{"num_attention_heads": 2, "intermediate_size": 512, "tie_word_embeddings": "early", "lr_mult_o": 1.63, "beta1": 0.95, "decay_fraction": 0.618, "batch_tokens": 16384, "max_seq_len": 256, "doc_mask": true, "max_steps": 10743}
Each number is 50 + 10 x the weight over its row's rms, rounded and kept within 0 to 99. Layers, rows and columns count from 0. The size before them is the row's rms in percent of the matrix's.

# layer 8 MLP up, 512x128, rms 0.241, rows 30-57, columns 0-127
105:62 42 59 57 41 32 43 49 35 32 34 57 44 51 55 53 33 60 49 57 50 63 69 41 58 53 55 45 59 66 43 37 59 64 62 45 55 59 47 44 51 34 40 69 64 54 36 51 38 66 49 56 59 65 49 37 57 53 60 53 42 37 51 50 33 57 50 34 26 50 53 50 45 43 44 47 45 53 38 52 44 47 60 53 62 53 50 60 43 60 40 54 46 61 55 58 70 45 58 58 38 54 51 49 48 37 37 50 77 31 48 47 54 63 46 41 40 63 48 44 44 68 66 64 57 54 37 50
099:52 67 40 60 66 73 54 47 38 53 44 46 45 52 50 72 47 48 38 54 48 42 49 45 57 73 59 50 54 58 44 65 32 50 38 77 50 50 47 38 54 56 39 41 40 62 75 51 51 56 58 57 66 58 60 47 58 55 56 59 41 66 57 49 47 56 40 60 32 53 49 56 53 59 46 55 60 34 42 40 44 52 48 47 50 60 57 48 38 56 43 45 34 54 61 32 35 41 64 61 32 48 48 51 43 61 53 69 64 54 69 60 39 48 50 40 53 34 38 59 52 51 50 46 46 67 63 53
106:65 59 28 64 59 59 39 67 65 40 42 51 45 52 46 53 47 60 49 59 53 56 47 47 48 37 41 41 28 39 54 44 45 65 62 56 34 49 25 61 44 50 51 50 45 34 49 52 51 64 55 58 68 58 62 53 52 54 48 37 57 45 48 56 53 47 42 54 31 57 56 53 59 51 40 52 75 46 38 72 48 53 38 43 62 55 41 66 51 44 25 63 46 64 37 48 42 51 53 40 64 48 40 61 40 35 48 47 55 47 57 53 27 57 40 58 54 66 48 52 47 52 56 52 30 49 64 50
096:40 49 46 44 51 59 49 55 49 30 59 42 44 60 48 69 32 44 47 54 50 41 65 61 58 28 37 32 38 45 74 58 27 47 56 50 44 60 32 66 56 45 39 30 51 60 49 32 56 60 54 50 70 39 44 67 60 55 60 46 51 40 53 51 36 55 41 52 43 32 48 77 50 51 42 63 55 49 52 55 46 41 56 63 45 47 47 47 52 46 60 42 47 44 47 51 53 52 50 55 40 44 52 42 67 37 52 52 38 54 44 36 47 50 35 40 52 47 49 60 53 61 21 47 61 58 61 57
100:38 52 58 53 59 47 53 56 47 29 56 51 52 55 44 64 34 41 36 51 58 69 52 63 33 61 40 39 40 41 51 64 48 60 57 60 58 55 50 46 19 53 70 50 49 57 63 60 31 61 32 60 38 42 37 55 52 58 52 52 31 80 42 60 55 62 50 46 59 61 35 36 55 50 59 55 44 59 63 46 31 54 50 46 63 59 64 52 42 66 41 48 71 56 62 46 44 58 62 39 54 62 65 44 55 61 46 52 47 49 55 45 55 41 47 56 54 56 55 62 41 51 50 45 43 50 54 53
102:30 61 39 39 60 55 37 36 35 61 48 49 44 56 55 56 51 51 37 49 43 35 51 61 47 50 50 36 44 48 37 64 34 56 54 38 65 62 69 42 40 54 36 56 46 42 60 56 42 48 44 60 34 68 48 48 69 54 60 58 46 53 29 52 67 46 58 53 48 48 53 56 35 63 53 47 41 52 48 48 55 62 47 57 52 64 56 61 63 42 39 48 59 45 26 77 53 42 50 55 51 34 58 43 42 59 52 67 39 51 57 52 41 63 38 40 38 52 55 57 33 69 67 42 63 49 43 52
100:37 43 57 28 65 42 43 64 52 44 35 53 48 48 51 74 60 45 68 39 44 59 49 45 60 53 43 51 40 51 24 55 49 34 51 41 38 43 33 46 61 68 62 67 42 46 48 74 28 49 52 56 58 67 55 50 69 54 69 45 60 53 38 39 48 50 67 59 55 32 44 40 62 63 52 52 47 55 49 48 49 51 45 51 49 46 67 62 50 53 60 59 53 52 55 53 44 49 43 40 48 44 50 56 48 53 41 38 49 61 42 26 44 52 61 56 40 49 45 32 42 45 65 54 39 49 45 68
109:50 28 34 49 66 59 60 38 37 47 51 29 49 47 59 60 56 45 48 41 51 48 58 59 52 52 41 42 62 54 63 54 37 46 39 60 47 62 32 56 67 48 61 67 37 53 38 62 59 67 49 47 56 47 47 58 49 49 53 41 47 46 52 47 65 55 54 50 47 37 48 37 71 51 67 49 40 57 38 55 58 43 40 48 39 51 54 54 50 41 50 41 61 43 39 48 75 25 45 51 50 57 65 54 40 67 71 58 58 47 56 73 32 40 52 50 50 48 54 41 54 41 56 44 23 44 49 59
107:50 52 46 38 47 46 68 75 64 43 42 36 60 56 51 45 58 40 42 46 47 60 55 53 41 70 42 44 39 48 45 47 61 56 53 46 56 38 54 44 59 65 59 51 50 56 46 45 71 40 38 62 58 31 34 40 71 43 61 57 35 35 51 69 40 57 43 38 59 50 38 52 41 59 58 28 51 52 53 42 51 55 52 34 47 50 51 60 63 47 50 57 48 67 38 54 66 57 53 53 51 40 32 59 47 61 47 38 68 43 41 52 55 43 38 68 28 59 34 59 56 56 52 48 55 57 65 43
099:61 53 54 58 27 54 71 33 53 47 68 49 45 70 45 51 47 46 48 58 46 45 63 45 42 53 51 78 52 42 39 60 83 67 60 66 50 53 40 43 67 45 50 57 54 55 51 46 45 55 67 48 61 67 66 56 47 42 61 36 55 40 46 63 52 37 58 44 58 28 50 51 41 55 37 52 42 54 67 46 30 60 61 54 49 55 45 42 54 60 54 40 45 46 39 50 50 46 59 63 42 53 55 47 45 45 37 48 41 45 61 67 32 59 39 58 44 61 62 58 41 37 52 43 56 45 46 46
107:63 46 48 68 59 44 54 51 60 56 62 48 45 60 58 50 55 37 41 63 53 51 48 32 38 68 65 43 48 62 37 41 27 36 44 45 59 63 48 45 54 61 71 53 56 48 41 44 64 44 41 53 51 28 41 64 53 54 54 66 63 39 62 40 60 57 60 44 48 48 56 34 47 49 58 61 51 45 44 42 53 58 59 45 43 43 42 34 55 55 34 43 69 58 52 35 52 53 44 51 43 59 69 37 66 43 47 68 59 45 48 56 53 30 55 42 55 60 36 35 67 51 43 63 47 34 43 40
100:40 47 62 50 61 46 45 48 47 47 50 61 46 51 59 74 64 17 57 54 59 58 40 50 48 58 45 38 66 23 67 51 57 49 57 41 59 64 58 43 62 58 51 53 54 52 61 50 54 49 62 46 52 49 71 55 29 44 54 43 63 65 75 45 58 48 38 56 46 68 60 60 51 56 46 56 48 47 40 64 59 66 46 50 53 41 52 41 67 35 37 63 68 42 36 46 49 39 72 50 48 50 44 38 57 46 50 54 35 52 42 55 42 49 56 34 44 57 39 65 58 55 47 50 49 51 53 45
108:45 44 38 45 53 44 55 59 26 36 31 45 47 50 71 52 52 61 50 41 37 50 49 55 71 42 33 44 36 56 49 29 50 54 27 52 51 56 40 56 38 53 55 54 61 42 51 51 42 53 52 46 57 53 34 46 66 44 59 39 53 55 58 55 53 41 55 49 58 46 60 56 57 48 64 39 48 61 47 59 50 64 52 59 54 68 42 25 49 36 41 45 47 63 38 68 45 69 33 41 58 54 71 38 38 61 50 65 46 66 45 53 35 47 43 55 42 63 39 56 40 48 53 62 44 53 35 63
094:52 52 49 43 72 54 43 46 48 41 59 58 50 41 46 47 47 51 47 75 47 55 33 45 67 43 50 60 47 39 54 43 30 57 68 61 50 29 66 47 39 42 57 50 66 26 63 73 52 69 44 46 61 48 36 50 35 62 59 45 46 47 32 49 44 53 45 54 52 42 41 51 55 57 48 44 43 43 49 48 57 49 62 40 58 66 47 21 66 56 55 49 47 65 32 66 46 46 50 43 37 62 55 34 61 41 46 50 47 49 46 49 52 66 47 40 50 48 34 43 49 52 61 53 69 49 64 54
105:31 48 48 38 49 50 43 45 50 46 30 44 47 42 72 50 45 29 39 46 53 55 55 51 47 46 64 51 51 65 31 42 60 40 48 34 53 34 57 45 33 47 59 47 51 51 63 68 59 54 65 59 47 41 38 43 69 45 57 44 40 43 52 51 42 43 35 45 37 56 64 55 65 54 48 46 44 45 28 68 47 39 43 44 50 55 58 50 72 57 51 50 58 45 47 44 49 57 49 49 46 57 38 42 56 55 41 83 50 58 53 47 38 34 47 38 37 36 51 48 41 55 78 50 58 57 51 64
104:33 61 69 47 27 42 57 47 58 46 61 61 46 44 43 49 46 50 51 34 47 27 37 73 40 47 34 55 65 54 31 28 48 54 66 59 58 59 41 30 47 46 41 56 36 56 46 44 65 44 50 61 45 53 58 45 56 62 38 46 41 49 38 63 51 42 44 64 38 46 41 36 50 50 53 54 43 61 55 54 46 58 49 66 49 41 31 58 47 70 49 71 58 54 52 44 66 61 51 55 57 43 50 43 58 56 57 46 36 28 45 42 59 43 46 51 33 49 38 40 43 43 36 42 45 46 47 52
093:48 62 46 64 44 48 48 50 54 64 49 29 55 65 61 48 51 25 46 59 44 39 52 72 34 66 67 44 48 50 53 50 47 59 61 63 47 60 54 54 55 56 52 49 50 48 58 36 55 54 44 42 39 66 60 39 46 41 63 50 51 52 54 52 46 24 58 39 30 47 43 57 55 46 45 54 66 50 50 52 48 33 59 47 46 59 60 76 41 48 48 57 51 37 66 36 40 41 52 59 48 58 44 56 53 55 64 54 62 58 39 52 49 43 58 56 45 58 18 29 59 32 44 33 49 52 41 49
097:38 26 38 45 58 47 28 54 74 45 51 42 59 59 48 58 43 61 60 60 36 52 65 54 47 35 56 57 47 47 59 49 57 50 63 43 42 69 40 67 36 36 39 48 53 47 46 70 72 53 49 31 55 60 39 50 53 71 48 53 36 42 47 21 32 45 52 40 52 32 56 51 50 42 58 29 45 40 44 48 61 62 51 55 52 48 30 44 43 54 37 28 51 45 53 64 58 32 57 51 59 38 46 46 42 49 53 46 51 44 48 46 48 46 51 37 50 46 39 53 48 57 49 52 53 46 50 41
104:42 42 58 48 37 63 60 53 41 61 38 55 51 44 49 48 40 31 59 47 52 61 64 61 39 65 62 36 62 50 40 60 50 58 54 51 70 48 43 51 50 57 50 44 64 33 58 59 37 47 44 36 51 60 43 57 65 54 55 24 42 72 50 45 50 42 55 35 62 67 56 42 43 55 74 48 49 47 52 49 53 53 45 35 50 50 44 48 62 50 50 38 60 63 50 41 40 51 57 23 42 52 43 60 35 45 49 53 44 34 54 66 34 55 57 59 67 50 47 64 38 56 65 43 67 52 30 42
104:42 59 60 44 42 51 41 63 43 59 49 63 48 56 53 46 33 47 46 63 75 39 59 58 47 55 52 57 43 44 37 58 41 57 23 39 45 44 40 49 49 32 49 45 46 53 41 46 45 57 49 33 48 37 41 45 53 50 60 58 45 54 65 38 47 64 58 58 37 37 48 24 58 65 60 64 50 55 59 49 70 50 42 53 39 44 49 56 42 42 57 38 37 56 49 44 45 55 49 49 57 53 43 67 50 54 45 32 46 51 43 47 56 46 80 63 54 66 51 48 58 48 65 30 45 30 53 74
102:48 56 51 32 61 72 49 45 43 76 51 52 50 46 39 45 42 36 46 35 65 53 46 45 37 45 68 53 70 53 39 45 37 52 64 40 78 59 40 46 66 58 39 48 56 76 56 66 54 60 39 46 56 57 52 42 45 57 37 63 47 39 43 55 66 47 45 73 53 51 73 50 40 60 48 61 46 45 60 29 53 55 51 58 56 45 53 39 59 44 57 53 57 53 64 47 58 43 43 68 48 55 54 38 54 49 54 59 47 55 53 53 50 44 70 51 47 37 38 67 54 48 51 68 52 51 47 46
098:45 58 56 53 51 68 57 57 33 53 33 56 66 49 42 60 58 46 51 45 61 50 52 33 41 53 45 42 54 39 38 36 38 48 59 38 39 68 43 64 41 64 39 59 44 53 54 42 41 43 43 63 52 48 57 41 35 60 36 41 60 58 58 44 72 41 45 53 49 47 39 30 41 49 55 57 50 60 37 42 31 48 40 52 35 67 59 51 54 38 31 41 61 63 59 59 54 29 39 56 36 50 48 62 45 50 43 34 58 61 51 43 50 70 50 46 52 52 45 70 57 60 36 55 35 35 39 56
100:46 66 55 54 62 37 51 49 52 46 54 70 57 53 43 51 56 54 54 35 41 45 59 36 54 74 28 50 52 39 73 26 66 45 48 42 55 48 32 41 65 54 50 37 54 63 43 51 53 38 50 46 59 43 61 55 51 40 33 47 50 58 54 43 65 53 55 46 48 65 40 61 48 57 51 50 41 30 45 50 53 52 48 49 46 44 46 53 39 67 39 42 56 54 34 63 51 59 45 50 46 31 41 68 65 38 49 52 50 72 45 51 68 36 58 53 54 53 26 59 51 57 45 41 59 69 59 59
102:48 33 34 46 59 53 55 39 59 37 61 44 49 62 36 55 41 51 44 40 50 46 66 48 74 41 45 59 48 55 49 55 70 35 36 38 66 57 52 42 59 49 54 42 43 35 69 51 57 57 38 42 62 53 48 37 58 45 56 50 57 38 37 39 41 47 37 60 48 45 49 46 60 65 34 45 44 61 50 67 49 58 75 33 64 47 55 45 46 45 48 52 40 68 52 59 58 37 42 48 57 61 51 30 46 67 44 52 47 55 53 41 61 57 55 31 34 40 63 51 46 46 53 67 52 61 70 54
105:40 49 49 63 54 51 62 44 56 58 62 40 43 54 50 64 54 36 62 30 68 53 55 55 51 57 53 36 69 68 60 50 66 40 62 47 40 34 31 47 48 44 62 55 48 39 41 48 33 45 43 45 34 46 40 67 51 44 46 57 45 51 58 33 45 44 50 57 53 69 67 61 41 54 51 54 45 68 58 50 55 48 49 49 55 57 52 43 82 32 43 48 50 46 55 61 54 37 53 67 64 56 59 42 60 48 39 61 41 61 53 41 36 55 46 48 46 52 40 76 71 46 50 37 54 43 47 53
100:52 44 45 58 62 52 39 49 40 51 79 51 53 62 45 67 48 52 30 58 44 55 56 46 56 46 37 59 59 50 56 42 54 40 64 46 69 39 51 41 50 45 51 51 40 74 45 34 51 48 60 44 40 68 51 54 67 40 78 44 46 50 55 39 33 51 49 52 54 74 47 65 44 53 56 53 52 60 50 58 50 45 60 48 60 48 42 35 60 52 47 63 57 38 40 53 49 53 46 58 52 53 58 58 37 53 53 62 27 54 56 69 57 50 18 46 54 59 53 42 40 44 47 27 56 39 58 42
104:47 36 46 41 41 48 55 44 47 73 45 63 29 56 32 66 17 53 40 61 61 49 56 64 49 45 45 53 50 48 36 56 49 51 55 48 51 59 48 55 63 52 38 49 40 70 55 38 75 33 46 60 50 53 68 46 44 59 47 50 44 50 54 22 63 67 54 50 42 51 54 49 51 54 55 43 44 37 49 51 62 48 60 45 63 40 57 64 57 44 55 53 45 71 53 45 52 31 47 50 60 53 56 41 37 42 52 58 58 42 44 59 46 60 46 36 61 26 53 53 50 61 38 60 53 65 50 41
095:44 66 50 60 39 51 42 56 34 60 37 60 50 61 51 48 62 39 25 42 52 37 48 54 42 39 61 46 55 37 48 52 46 70 48 59 53 43 40 45 50 52 69 51 55 58 39 63 43 69 46 29 52 34 60 34 45 53 46 53 46 55 56 46 42 38 47 37 35 57 31 52 55 45 66 60 41 66 52 72 51 49 58 56 42 45 52 53 56 59 50 57 66 48 65 45 39 41 52 58 55 50 59 40 34 60 64 37 55 67 47 31 41 39 63 45 56 62 32 36 48 62 59 64 39 52 53 58
# layer 8 MLP down (transposed), 512x128, rms 0.339, rows 30-56, columns 0-127
097:48 44 55 54 49 41 58 54 62 36 39 49 50 48 45 74 53 46 57 37 37 43 55 51 40 60 60 37 47 28 55 30 54 56 32 49 59 49 75 49 45 51 29 52 38 86 37 58 35 47 62 60 57 45 54 51 42 42 37 70 53 51 40 39 26 53 58 49 35 52 48 54 39 45 48 45 42 64 45 43 30 43 51 39 49 40 62 47 43 49 49 55 61 51 56 59 60 48 33 51 50 48 43 47 47 49 44 30 39 43 46 40 43 41 47 37 56 48 35 46 42 50 40 61 58 35 41 52
099:54 50 49 48 51 53 46 57 50 53 59 51 39 27 41 65 45 40 49 38 41 32 48 66 38 61 46 51 46 70 67 50 54 53 53 51 35 58 45 71 52 54 55 55 44 32 46 46 50 65 48 33 34 44 42 41 43 58 41 30 61 51 53 58 41 32 50 43 34 78 33 56 59 38 55 37 42 53 44 32 48 47 45 57 48 42 61 62 42 61 48 49 49 40 41 59 57 48 51 45 54 51 58 37 37 54 29 53 51 43 44 44 39 64 53 58 53 62 36 54 50 52 48 67 72 28 54 40
109:52 40 64 50 33 55 57 55 55 33 61 46 47 49 58 52 51 63 31 41 43 69 39 67 38 44 64 49 37 46 64 50 57 46 32 66 58 36 54 44 55 44 38 63 41 44 50 36 47 55 38 53 57 33 53 34 47 52 55 40 60 40 32 64 63 57 69 48 55 61 44 48 71 42 64 62 45 60 60 53 46 53 55 39 39 46 49 60 28 53 48 57 40 49 44 52 54 51 59 36 49 50 44 71 48 50 32 41 54 48 46 47 62 61 54 37 44 53 51 61 54 50 82 47 35 58 55 45
096:70 62 55 48 64 43 34 35 65 55 35 50 64 59 55 67 49 55 64 55 58 57 76 58 52 42 49 31 48 45 52 60 37 51 35 54 46 61 43 45 48 50 61 33 48 47 58 27 54 48 49 43 57 63 62 59 43 48 59 45 55 50 53 51 55 54 64 63 48 45 67 70 43 50 59 39 38 57 54 46 55 55 37 46 71 44 49 40 42 81 31 40 41 57 45 34 51 71 42 47 45 56 59 47 41 44 47 43 46 42 59 53 52 52 34 63 43 54 39 49 40 58 60 40 46 60 48 47
102:37 46 61 40 45 39 50 42 52 48 60 59 59 44 50 42 41 45 58 48 40 44 43 51 22 61 29 49 50 32 47 62 33 36 55 62 48 60 51 54 45 41 56 40 57 43 48 64 50 58 43 48 44 51 54 65 61 48 48 48 46 61 22 68 52 52 45 33 46 48 41 49 55 36 49 62 56 56 74 36 32 34 61 44 38 44 47 44 31 49 69 59 51 69 42 40 56 48 62 59 66 59 70 55 49 47 39 42 35 59 43 52 46 41 56 47 62 59 48 37 46 69 55 43 57 46 51 48
099:58 44 25 49 60 55 53 56 58 38 60 31 50 54 43 41 49 52 64 73 47 51 48 76 57 51 55 39 52 51 55 38 50 57 62 57 41 38 58 48 52 45 52 52 51 54 40 64 63 56 49 50 51 52 41 54 40 60 63 66 49 45 47 26 85 56 53 51 67 62 43 61 41 42 46 54 47 42 70 49 50 40 47 51 34 45 41 44 54 48 51 45 44 64 53 39 36 37 56 77 43 38 52 62 59 38 35 39 60 52 55 59 56 63 51 59 54 43 38 65 45 50 56 55 40 51 42 63
105:58 59 43 57 48 44 47 31 48 54 56 48 51 66 50 41 50 23 60 55 53 45 27 47 50 55 42 57 55 50 46 59 47 51 49 47 63 61 38 60 41 59 48 61 54 44 55 53 52 59 45 34 40 50 63 64 50 50 49 56 53 71 50 48 54 36 52 49 59 21 57 48 54 36 46 52 50 55 41 51 59 39 46 50 40 30 70 74 26 31 39 52 39 31 63 56 28 50 46 37 72 46 44 49 50 64 44 54 57 55 40 39 37 43 65 62 53 44 55 46 40 43 37 52 44 52 44 55
103:77 46 51 54 56 46 56 42 69 34 33 38 38 49 45 50 56 49 48 39 57 50 56 66 43 45 57 37 29 65 42 37 46 36 42 55 60 60 41 68 63 47 51 68 40 39 50 52 48 55 37 49 47 63 37 48 55 58 55 35 71 51 45 42 49 72 50 55 30 64 51 51 59 56 59 66 62 58 54 58 52 49 42 56 43 48 55 55 39 44 50 52 54 54 42 58 42 46 47 54 39 44 55 58 27 42 35 37 44 36 51 70 45 32 54 54 44 48 55 33 54 56 61 72 44 38 58 42
098:56 52 44 60 71 43 40 65 56 64 54 65 66 37 62 50 32 28 30 49 66 64 54 35 50 77 52 48 45 34 32 30 43 64 44 51 58 67 48 49 36 73 64 46 46 49 55 59 42 43 55 61 52 43 40 49 59 52 54 49 44 65 55 47 48 47 51 38 31 45 58 38 45 55 39 34 63 61 48 54 49 47 55 48 53 49 45 50 56 49 28 47 45 65 58 44 50 40 51 48 49 56 42 51 36 48 47 55 59 55 33 33 43 64 60 63 43 46 43 46 58 57 41 42 50 46 48 38
104:43 53 58 46 38 32 48 45 38 46 51 43 57 59 52 45 31 48 51 40 57 44 46 49 59 42 39 39 43 40 42 38 42 47 30 55 44 52 41 60 30 58 71 72 30 51 51 72 54 61 40 56 67 27 42 66 52 30 55 42 44 47 50 27 63 51 53 40 58 39 51 39 55 57 67 40 44 28 59 35 53 46 46 58 50 45 42 53 52 60 48 41 48 47 64 46 48 50 51 52 54 57 67 58 59 66 67 48 46 47 53 49 43 47 34 67 58 46 57 47 61 48 39 48 57 51 56 68
105:47 65 62 45 51 51 55 55 52 82 66 39 67 60 49 43 47 29 62 35 23 44 61 51 33 51 59 52 52 37 69 53 45 60 44 53 39 56 43 53 53 49 41 52 57 46 46 58 71 42 62 62 43 43 58 42 52 49 33 56 66 46 38 53 47 61 58 36 48 37 37 46 39 54 42 39 49 59 36 48 53 56 49 51 57 57 59 42 69 54 47 55 52 43 50 44 41 58 63 38 50 59 53 69 73 46 63 64 57 45 46 66 34 38 49 48 53 47 49 55 58 52 66 44 59 42 46 35
098:57 65 50 38 58 36 56 36 60 45 47 56 46 53 39 48 49 61 62 41 62 62 57 43 47 55 39 63 50 57 51 45 53 48 44 37 62 38 46 46 46 40 45 37 61 61 63 43 45 47 38 55 41 59 59 51 41 33 50 40 40 74 75 52 59 58 41 50 61 62 54 58 48 61 54 33 43 77 54 45 41 63 41 43 35 43 55 40 45 43 29 61 67 56 67 51 44 40 69 45 41 61 42 39 49 54 50 52 44 60 53 61 46 73 55 39 38 35 40 63 46 50 65 65 44 59 50 49
103:46 69 51 62 43 41 46 66 34 32 53 50 49 53 60 43 45 61 50 53 42 39 53 51 66 45 35 46 58 61 49 39 70 73 49 54 40 55 51 66 50 56 30 63 73 24 36 45 47 62 53 50 49 53 40 45 61 66 56 56 57 49 54 49 54 45 44 44 49 50 42 63 62 50 56 52 61 75 61 57 39 61 53 72 65 46 48 52 23 44 59 57 42 48 52 41 46 58 50 52 64 40 68 47 64 62 58 59 47 55 59 54 45 47 51 55 49 61 41 32 58 52 44 62 47 52 45 57
092:61 75 52 49 54 43 44 38 33 42 45 45 66 52 68 33 56 53 56 71 54 49 46 53 56 67 65 56 60 47 42 56 56 39 44 57 55 63 52 42 60 36 55 49 44 57 47 29 57 40 50 51 45 30 64 43 47 62 51 58 47 38 55 34 54 37 31 64 55 51 45 50 52 56 51 52 63 53 76 63 50 41 47 65 48 58 49 59 59 65 54 44 63 41 41 32 40 39 36 61 48 50 73 43 62 59 38 34 47 48 59 59 60 42 49 40 58 59 53 60 43 37 49 58 54 64 49 49
103:48 42 63 59 55 49 63 47 51 49 40 63 66 60 47 69 47 28 53 43 60 44 53 32 47 71 53 72 57 62 46 54 26 59 57 43 48 62 57 33 46 47 63 50 39 36 78 62 45 50 52 35 48 56 38 70 47 43 53 48 52 49 43 48 48 53 48 47 57 46 41 41 65 48 66 55 62 53 63 50 26 41 41 45 53 38 64 52 56 40 50 48 64 61 37 48 28 52 55 65 43 52 31 43 65 44 53 42 43 62 39 47 48 48 46 48 42 62 39 46 47 61 51 42 42 40 52 57
101:54 55 81 48 49 55 68 41 65 52 54 45 53 34 45 73 48 51 46 40 55 62 46 47 35 42 46 82 50 37 43 58 59 59 45 59 43 54 67 58 47 65 49 61 38 41 62 48 39 40 48 38 56 47 53 55 68 51 35 55 48 66 60 56 47 55 56 53 54 49 44 36 56 45 58 60 53 43 63 58 52 37 62 46 58 41 45 56 68 61 28 60 55 61 72 52 53 49 43 59 41 64 38 62 41 54 37 37 54 44 44 45 51 65 56 45 42 46 37 49 56 49 46 31 49 56 63 50
097:57 48 39 76 60 33 31 38 49 47 56 58 66 56 41 45 56 64 39 50 42 53 63 54 49 40 50 61 72 45 54 36 41 39 30 60 40 48 50 39 54 33 51 53 54 53 65 60 28 50 43 54 61 65 70 55 54 45 43 53 37 38 46 58 36 68 56 51 60 49 54 39 65 46 42 52 54 64 44 40 51 57 56 32 51 62 38 52 54 35 55 45 47 68 52 50 55 57 56 36 37 53 60 49 51 30 44 39 49 51 53 59 53 50 55 63 32 41 48 66 42 47 58 67 65 49 46 41
104:65 50 53 51 40 41 51 52 45 37 49 41 55 40 65 23 51 60 38 63 55 26 42 43 46 41 50 42 25 50 61 55 48 47 49 35 62 33 45 38 58 48 53 48 57 39 65 47 46 39 48 40 46 65 39 42 48 32 73 53 53 44 70 39 50 58 22 49 21 52 48 44 50 57 55 61 61 54 66 55 37 53 48 50 62 54 56 60 50 42 40 44 54 42 54 37 47 35 42 63 42 54 53 57 53 56 52 40 47 65 49 57 67 45 59 60 46 63 36 46 56 43 47 48 45 57 50 58
101:51 28 56 55 40 55 40 69 49 55 41 56 46 48 41 37 43 51 55 55 59 58 50 46 56 60 55 46 52 70 34 55 60 46 55 41 61 58 62 49 42 38 70 40 52 53 60 49 57 32 43 38 59 52 52 46 70 55 56 51 54 52 45 70 43 54 68 45 52 57 53 62 64 50 74 69 33 49 54 44 60 43 49 47 64 60 42 48 59 39 49 45 44 67 36 46 53 59 48 63 51 50 68 43 49 40 49 64 61 29 55 51 45 30 69 51 65 49 49 37 45 35 54 57 77 54 45 47
102:48 40 33 46 55 52 51 67 53 43 45 53 41 47 46 32 55 55 53 55 55 55 39 37 56 38 57 69 66 54 54 64 60 30 52 53 50 41 48 48 60 25 27 48 30 52 40 42 38 61 44 38 51 49 51 46 50 60 54 45 57 59 48 40 62 45 30 61 38 56 46 49 48 27 65 54 62 21 38 78 61 47 49 44 52 49 53 61 46 57 54 58 43 35 48 63 54 59 41 43 41 53 40 35 53 49 54 43 53 49 38 61 36 45 58 70 53 48 53 49 39 38 53 42 48 39 45 62
108:43 57 42 51 36 60 61 68 47 67 65 65 47 46 42 46 44 50 37 39 62 38 37 51 51 33 52 55 46 63 51 48 46 41 53 49 84 51 41 60 55 33 64 64 50 68 57 61 39 49 45 51 53 68 43 30 63 46 52 66 54 55 77 39 38 39 62 58 40 44 63 49 62 59 35 54 42 52 54 50 53 55 43 53 44 43 46 77 58 37 49 61 55 51 56 62 52 43 29 40 56 44 55 59 43 58 46 58 50 49 47 64 49 51 68 44 45 46 60 47 60 63 55 53 41 54 51 47
100:58 54 55 46 39 48 70 56 50 51 39 44 56 67 46 46 30 41 58 44 62 47 49 60 63 39 52 58 57 53 41 46 44 73 49 36 52 38 61 41 57 50 41 73 54 53 63 55 54 47 53 51 48 60 59 49 36 60 48 51 38 58 48 84 25 32 57 58 50 53 34 46 66 41 53 42 48 46 48 39 56 44 41 65 43 52 53 48 34 66 56 62 60 50 48 50 66 56 29 47 43 37 63 52 43 44 51 40 26 58 39 54 41 29 57 45 47 50 67 56 55 50 53 60 45 40 58 48
097:39 39 57 52 59 54 42 48 68 36 47 52 51 53 30 68 49 47 45 55 55 54 51 44 55 59 46 59 52 35 49 42 51 49 69 56 47 42 34 35 34 53 39 45 50 58 42 51 48 61 54 52 79 46 42 43 66 57 53 42 38 73 58 54 59 45 42 42 57 38 56 75 48 61 53 62 37 43 38 54 57 61 63 47 41 48 40 41 65 23 50 58 49 48 57 48 53 54 59 52 37 41 52 48 33 69 39 41 36 34 59 34 46 60 46 50 58 49 63 60 45 50 55 59 49 37 71 46
104:38 39 67 44 48 48 38 50 42 33 49 55 53 50 52 57 52 50 21 52 43 43 56 32 51 47 45 56 58 47 51 41 54 67 37 37 54 42 60 39 42 47 39 40 62 45 53 62 57 43 62 49 45 53 61 49 72 64 47 62 51 57 55 43 58 53 32 35 57 61 58 43 62 50 52 60 63 67 55 61 48 40 53 49 48 53 60 64 58 40 51 57 55 38 69 55 29 51 50 55 59 73 46 36 50 63 71 32 34 63 49 45 47 32 41 44 50 51 67 49 54 39 72 59 52 45 60 49
098:47 59 60 49 46 55 59 39 48 56 49 58 40 55 42 62 55 52 54 38 63 56 45 58 42 48 46 61 62 52 53 50 52 45 57 37 52 50 58 38 71 57 68 57 46 56 36 59 45 62 33 54 45 64 49 47 39 53 45 34 46 43 61 36 46 45 76 52 59 61 31 62 23 42 64 60 38 45 51 46 47 57 29 60 41 52 34 55 64 32 37 56 47 51 56 60 56 42 51 38 46 50 38 29 58 69 51 55 64 54 57 32 44 47 31 50 62 43 44 36 51 54 44 45 68 42 55 35
102:52 68 50 47 42 66 32 46 50 50 44 59 46 37 51 40 62 42 49 50 43 39 30 55 52 26 37 43 48 57 56 67 48 13 54 51 56 50 45 59 62 35 48 52 56 37 48 50 55 46 54 58 40 34 49 41 48 54 64 60 41 54 62 49 52 39 43 46 63 46 60 56 59 37 44 48 44 34 56 46 36 53 24 58 32 39 38 57 49 44 37 44 56 27 58 59 43 67 47 50 52 50 39 37 48 47 62 47 36 43 52 49 59 56 53 70 44 47 54 52 46 51 49 42 35 38 30 40
098:62 36 58 51 59 45 55 40 52 60 43 39 40 40 48 56 25 55 36 39 25 56 54 57 47 58 42 64 33 45 35 45 53 44 53 50 30 75 33 58 37 50 74 48 57 40 56 24 50 47 43 37 53 44 67 44 46 40 35 59 48 41 38 53 66 50 30 43 34 55 44 58 25 60 47 43 50 49 50 44 46 48 65 57 58 52 59 41 47 42 45 64 58 50 59 50 47 40 39 41 45 43 46 64 42 43 49 54 52 48 53 36 39 66 50 47 49 47 40 47 59 49 58 55 55 47 59 41